{"n_layer": 13, "d_model": 192, "n_head": 3, "n_kv_head": 1, "head_dim": 64, "d_mlp": 512, "vocab_size": 2048, "activation": "swiglu", "norm": "rmsnorm", "norm_place": "pre", "norm_eps": 1e-05, "positions": "rope", "rope_base": 92000.0, "rope_fraction": 0.75, "qk_norm": false, "attn_scale": 0.125, "bias": "none", "tie_embeddings": true, "parallel_block": false, "extras": ["some layers without positions", "some layers without attention", "value residuals", "capped logits"], "init": "normal", "init_std_qkv": 0.0299, "init_std_o": 0.00586, "init_std_up": 0.0299, "init_std_down": 0.00359, "optimizer": "muon_variant", "lr": 0.00864, "lr_mult_o": 0.863, "lr_head": 0.0288, "grad_clip": 2.0, "warmup_steps": 200, "schedule": "wsd", "decay_fraction": 0.606, "decay_shape": "linear", "final_lr_fraction": 0.05, "batch_tokens": 65536, "seq_len": 1024, "doc_mask": true, "train_tokens": 357800000, "steps": 5460, "dataset": "wikipedia_en"}
Each number is 500 + 40 x the weight over its row's rms, rounded and kept within 0 to 999. Layers, rows and columns count from 0. Numbers have three digits each. The size before them is the row's rms in percent of the matrix's.

# q: layer 10 attention query, 192x192, rms 0.114, rows 50-63,114-127,178-191, columns 0-63
# k: layer 10 attention key, 64x192, rms 0.113, rows 50-63, columns 0-63
# v: layer 10 attention value, 64x192, rms 0.128, rows 0-9, columns 0-63
# o: layer 10 attention output (transposed), 192x192, rms 0.101, rows 0-8,64-72,128-136, columns 0-63
q50 107:463507483470522476474522482560473452459487564566513488506534523538513499534474566559484527396477462524567504484549545516448468524582446576477513508482501480538498490523517499477495563424471477
q114 096:484513502485542563437507486559452522479578524504520490507557530560565453470451575532530547438545485477544523508492509486520448491581512536485529535507505459542452489519542483493516561468531420
q178 097:441519556486531450485509528551524445513506571528520491469563561512482477546503588574469567449499474481581506498565544481489473500575484559432547503533466456518494475506498516506490559468496453
k50 095:493481464449466472515527447495544501533580577527517455452477418569468552567522514481491533455500507504452524505546514497518538475527475565486467449552576501512493440452431523491481504497517540
q51 105:516436477459423495499484507467503503548459563511574566462466458443507486503506529465548468542441509581517445487463545523485512462434561456474443444482494455543522478510536557509478430526457533
q115 090:467381509462431517503517513498510524495458538537578515492478480441487513523522491490524524541423539481511496479518508486495489479510510478494471501536545477546495483476478531507474398490463512
q179 099:502417502485444522457545508488464480529430531532535564476458455444516464530520494485542492563442544513487466455474526485498510462523533480464454520517539481574446517449495510504455441491456547
k51 102:534416487520482455557412439456464483515483490579526585549466537490476548472498490463484530480506529467432545441532478473506560489475478461481484535504542501489481536481501477463459513507457463
q52 104:452461463452561544519498507566505461411586515468557448439493589515499497509505464415494479560490513491497535437513516493526516493556430498574448477491492510551548510456457455513565495514493521
q116 092:522525529450587517488478472539490500418552509497525449476511578540483511531521510418493440513518499495482470436504495456543567424515455506555422508471533498505563494530486479491502466538496552
q180 097:498471478456532537491469482556488506414616518534553463474502551514506475496500480403486432561466559491477504422528530474528510473585404513554411528518539501520535483544467502496502504510517547
k52 095:486510527478591556462516482587553550547518468439476475536487563555450509531555543538450476447511504529547508431572509549546539473477476549482447502496524476521523521519455538527477531507503499
q53 098:463448473447502532530530549519475403541462564496502502529514508487485508464532463507530536508514460502553506510575448498533525526549476498465459535523502496490511460524483498555469460486531422
q117 099:474462540455450531547526547476469441531420513444477532515499513402507539483539431513503504492466481473503521473533503505509540485535532497476474548545530509475521476477457481559440501497480486
q181 096:483457511487484510517500536511460402526439518495523515529515530420527476501526434503541516509495494476519531493558462525510511490583478481484448551526526503433520454561443462530439517474494469
k53 098:476495518446460537566482495535477469504488491440464506495462487458556494526576474464535521498406517484491560557497535546475508481502471529482414508567507537450496485490453551461476468504467506
q54 097:530490538422593489481568386478511442493477415503481500472496542453560496554525443515426571488571512545482482500472562553486523440533460461478518483467533545543439478475510473486520525428495482
q118 090:532497577444559509436524458524503463500445418505515573471558479463518478511530481510516526537552519458467481471497514530507505459529518463464469449513517512572394513442502453456504495444529531
q182 095:518517543416587502446540447498490470531491413503551515492484497402519488509514484533460550512561562466518484474505552532469490487513502488458499498456510514538399494445559466490505492436540504
k54 097:507493503359496417451514472467512523534509360487574509503549499487533476485525548492468490463560459494527524470448470456565512479427501437474518481502469487489455526466449500486528553519462480
q55 114:498514410467513478503456449495514517555519518509556501486407522550536531450504449453490500552535493429435455508470481483538463550495530485420416477480560459518395477493512489466511521579544501
q119 092:585531433443527469482532475498556457482515541493566525485462474531556515498493458495556543543544499512402451533461426500511509523543555406499433476523496494520472480500497406490524546540562497
q183 100:518488418470509463532480437527532490482514555514516511467449485540535478523545477484527517552522522471440437519460469445545520486502560482398458497514535492520432496493483427450524530584538498
k55 101:563532539543509523455566465468478518498493480505561503455562469506510508453520454508525559503442616489477552492508508485505530540473506567454466435513520516387440503451484534514530531477438432
q56 107:481492484529504529556524505525511448470469535485513526576553528512413563509493543487527529462505557469508521492480419539496489647460578505508522497532483535434546456534469535511478536475508476
q120 092:521509461499531493498377486544508453465530515513527539577516514536485469459534487524558532486487551446451510468429463463466560550490552496486557510528472600490438508529500442479490573516489505
q184 094:542503511510544496522435459530550422480488527455494536545529523512478496477550519518527520478471521444467534464452426559455468590511568532480530484567445582501455466522438481460500507502464475
k56 102:547552537496457456559478536621541424465485532499556505504481570627471487502515498524526488471478466476475481512456506588528453506474550460446515549487482535469488543485551459477590509508527447
q57 110:524522532443530542480535494531535519591479504495503483488574492495549596507597491387470526546512525537551466461568470487474516459519552445513466474469499573532518415504577485461549459481455492
q121 091:462532503499487507491501487464457516507468458475485459494570479458515591473527497448462537486541483555489478523508547422515482541552530490512480511447515564509584436459495545490553501459414489
q185 100:465508461453480566509508485495510482478464487523460490501573465480501577490548498421467526480535500584543502521546506434508511544529524447542486501449520592453532430484538533498572509488447469
k57 102:536535453464510558450504561444470611535535502570523561482503529513486515563540448451514433534539500432521457470498515548489524481528530461493591492487523552516494549473498561505536540432417513
q58 108:524442462507484424416482481483477503546520465544558496509475475539481482462552532462461461575539551557443445582489478411579502523480485540532470535515400494468527468468534518493497479485524490
q122 093:485459453480474410396529478522568496528515464530585579479406536549523476431537538435460527549542511541427500561477479456510484538469503478474498509498487500521514423444538470480508528464491467
q186 093:530462482461474440401481492466536502631532469544564566504473528502455478465557545446449492559522513561416492567489518429494495528458510499528486489508426476498541438433538515500457514480496460
k58 100:522548461509441481414468519496526537518522456576481610491496501487477494514440497548521550538520553581454559536577527457513536527434520485487525488520466495468453501511450490493530515477450437
q59 114:511578433512453510545510475582489469493493547480533526504456509575516448537503505530535536555516505601527573434425515467500507555469532402509502487475512487491481515489531531478531536416511525
q123 088:483524499518522509567497534542478456546442571478481522492488487533524566464529479505524486538553505652531556466429436516533509523455529442513542446454536486487491520452554495480542555448482536
q187 101:488565448503441527605555511556506465511525574538496480512488490554497520486501473504498492514512466599501519457423532521536526588460517433499548478423564484479507574458561487521501530437526528
k59 101:553487563457495449551525537517500457483494540524415505467462540425518503564471498474471558538434509494521499468421462483541527601494486522445541509466507506466494544394539465515542568553395496
q60 109:499514520493467413511476517506499513469475474518548496460461528440497535466423451487494473537444546563572531578457499484535462468427571499423527482418542479462541497456565535481520518512478591
q124 102:504481523433471433592460516524507491427511465520522452477538507494504552429493458486555502525473528587510488530460515445537553460469578486501516529417504532493528482462542536484494495494488553
q188 092:484481518463492437530455481524524520422496443520488497440481539472553539437514456507550501528463534557533517527473499447516498476443579505443512521403500506513497465477575541477534489503492547
k60 105:397479481395530459594490526514534545448468426519492509488498525525449529518533502582469474489497550475507552460488497511505538458511461463481462540505536546494490471459492520452462563543467525
q61 100:492460489509477471515456554516535458531469406510501515481553469536485582463553501495540542459472479483513510501433483452469575537570527429492533475548498443540442460498432473541539448492481501
q125 098:404412466524518452567513524545515445511478428456487525537506434521475564476538574459568498457483497477487533520452564430462573548488573447528545458498544511563492472481479493516525488486498442
q189 098:464417434562478440528505580542519441514485429497504503510561492520480576462521534461594503475476469449527514486467534458471589499560568432533510455557539522547477452516438468519506471492478470
k61 098:434490492536525442510537458582497512493535451435539545510536478533479587419543540420597549470507454492520470471488502413508537585503548524514539440500429531515480498533513526527498474442508448
q62 107:552501471537490540427480488533445507487466450491538461560448527490475543447456442453553425418498520436538522623494517405529502440556449503471478480461477532459399505543497515494506546468517510
q126 100:485467490531511533445527485474504489484479466472530425521480543453460573447447501472523529382499479491515491600548494427537475485483432470475507532484458525449496489579483527528502527451552521
q190 096:554473488558490537431510461500458515464481444544494484553475524477513489481433474466503474390469527468537528557526501469522508440574446525464475535473477516456400531526476497514490568471585521
k62 098:523479492554523598474503437518480551512512544496476473558493581461546605434460414494493498488467518544582519510472505404468463470555485486457492530481451466479471502523478536527535508523512563
q63 113:445500493480504461504477424518518549515434537589503475552506523533483492500553547459494568523448504410490498500471551490549476416495491487468507434452582481521506508507541475444448488511531522
q127 095:414562514487511442558404509514464584470419530518480448516510509513525476494535548449503532528480455474529475476429540491538457453501477492516464473449599475524492543502527494483478485506538496
q191 101:436517560462477439561470463513479538527403527566483504543498498470442497485521547486470586523455512421512511501436559475566453418497440510515472498453602459530500549498494507463466491515557495
k63 103:484590506625450503572504523459503525494497490517497531490545505501468507577517483442456502441477566542500495493434494527499516459543457520520492582462524585520409493504520550435477504505525487
v0 092:530418524495515493494499468459493506393503501442484524551485560542522533482517487497570456551441508423542591480516468503484491456455474512483478525444492490533541488544510425472511504492448515
o0 113:497501510564459505469426530528507534497479461442535561521486571478564432461400491521500548473503480469535511506502492474570565483514563514511516513489492459543499503549500454493508484518499577
o64 093:490507474500402496530444492509487446486515477542493516513563554499495510553415494518486534501446414441538461530540493495510511532552522542478433519486506551564502473465432562503519511514535491
o128 078:507540494498475589474407545489546529524452466502492507442530474501460466524480434607485555456442434429526489530533523530472457547491527483537505498511582427500491478492415481519538533516452543
v1 096:498454532456513563497455505516519515518494516546373465535512486517518563529477454476461489420498510464498489535457562479499508484518495434522455492473471537544514547591450519477469471518478537
o1 119:563499490522575423482503470525533486514553470594503424466547529490436504525489464457506473504450487488480521482427498503479496479516519510535457506426485423526514468484461488461594534500464539
o65 090:455521499462568486511541459568542456469614468497535443510527523451515490524503490522502526456493496459551523539540566474579507485508523461561491465443493432512434467517509512468493534560531487
o129 080:522535453489518489531415530483575498546501469496505426508589456478471480590551474502464380541502528488487538490504488440473492476583554578478451526532515530493543503508542497516473453492481548
v2 099:500526533502572435412483412637509550468475460437480461537406515504517509516471532441540523475447466555429554569518579472437476511513441491516519494485506415465467563472467444460535560518472520
o2 124:537526498518595559559497494503525477501430542565502508515553498519471492522460510466436513503559512509477484502501522486516545443470466487469461515535559493473470532516444444464464531515533473
o66 107:486490481447492489503498538481466481427437547448482474529508471483442516466535499525448432512461493468485485444503468498491508427527499511488459510543504520542530542522414505519472490489610532
o130 090:468478452488492476582531434432555458527489574574535488511500462526479542534397487461457525526469508555560514496501519512529495514501569498435465524501538483439490517537476487463467456430545533
v3 088:510427459489490502502470516551477523500461514443462489419455568500481511502478449459518539487498479533496491522535570420506534569434506499427547367553501468506463472504514513514448467435525528
o3 116:480479468489494504493511478488456639489480478532498517497441499510431528530540550457526437549510523548421521569378560489486540568482468492548494526445443489543501471456522487449504557470496520
o67 097:527462504540383470559448532493444531528520527542495417448555536441497495469575493527504499568498551472507476479463554472499466551530464444539502535437533593553456571485537485552426539537521502
o131 083:503495553480526532526433417446476546449533482553472468486455500434509452524491435495515486396451522592430483546489541516427510476461506485576499585468513453480559416501455483477464479496539519
v4 100:497488506473591433451501479525501505453436524446525528408486517541520479503505559458518449482477463570502478518514536470492534502516503555477601452513501497362437576457480597421519494511530485
o4 123:568449469478547571513501503489475532508468575439496533554490503548396537537474459493449512508508524510556528501523501512533532462569494517598504476439522468516527445499504489447511455499518547
o68 089:560557541573478486575560447515478499495509579538514462536533428486442503392487447518481498555496472515502514417478502491505571506520471500600486510501430535458574414478533502469509519483618498
o132 084:531494507535522532472409484512440430571500486483492502475440522487460496527634455516493532423552529490560466529507501503499538483505498506535463556485504439473567504561440537557483541516519536
v5 100:497499481504574497442556468476543491524538520524502577501476542434486561567483446513621506519499455558446506529556520484417540442486415539456521503504498542553462537459467462483518434528470597
o5 116:502541464539498519488563492522497438538504427494540437462437497538482510469491547528524503481500544482576502582513456480489501588509499506501443495449532499538526543505502523455463421546499458
o69 087:556526538592472525490549501464464454402438453455484434495458500514436465462500576529508514541446450532503430548457524471457567466537526553558520542498487521491513449431437472503456518518508431
o133 093:560511498543514477472455438558429426435491481534477513542513501453590483450509458526529525480503547500459499531532489430442509490437535508506445558474462538449524463532495467485523496598513436
v6 118:542519431487442494494464447470490551455486491527520508485510435466484487467506543494376492539477572495492496538473495525448483471539582500534505551493513462497561490482511510476532525537470548
o6 116:472484466526475454483543529501566532419432430545569526473453480522481524498583497474538482508527477461542424530492490474528542572474510473483440434582552480446491486576539501518482526553480486
o70 101:488515502577506460566515456573627541488426418511511466552485489531492475526443521530533533479527478570533482408485497531537506506521466456516531486531538595499478519493473463588536508525534471
o134 083:394473447601471494522503533449496486542490525506519551471465468571503473513513472473558518527408431497568488504450462496503477566546551396426540515497522471459494505487527503405507513498505561
v7 103:521510557517428576476438509425433434498577449543519480517482546505560491445534455429425540431499563493511465479554439512538500485605540507509485524423500535492461470528461509522529498512485442
o7 116:623488514465546446528492470534425548499502561509491520527427498508454476467507549459486477436502448508533477492492483564521477505573543512589510568467514476520467510496504438480476544470529519
o71 104:597473496500506513467459533493449585553491500513496523437517516500535572570459552516503613491527493482466544566517446511490505529455518506537527481500504488503548513486571486592505442482433459
o135 091:505482555445513465557459504503555486578541548529501573494568421564513522497485513486449523484567491446482489459510458467475482518541543436553511539449534501525460489511493558443492491446523457
v8 103:469489513464470519526519501533493513510473452500501501492473561455459548517427457528492561551516501485491552494471537488580452446515479458415494512483526500563448477603478452517470589487517451
o8 116:516512463497468556512531463533489511531483492471461384461474516507515543480468494551497508518529566475583468457500555448504495470529481477431492491524423469480474555541569503512546447492455482
o72 093:437533543495502513479515441462509527452547526453490523510533481501458524597488487557560496482437498514524533543530426538493434492478478426507461554460578454489435509478508493491457461509428539
o136 086:506506517526496533558553534528526532516505502479536452475497516497497501439521460559533478531576525440486430422454476497463479433550519446543543537529470499472451566530512479491559540475467473
v9 099:514493514493578414466522435496504475487507534560569530418423457506533476506449482518594407511434439534534499563539552461445543567490426530489465486530516485438525537465558483475542514527573434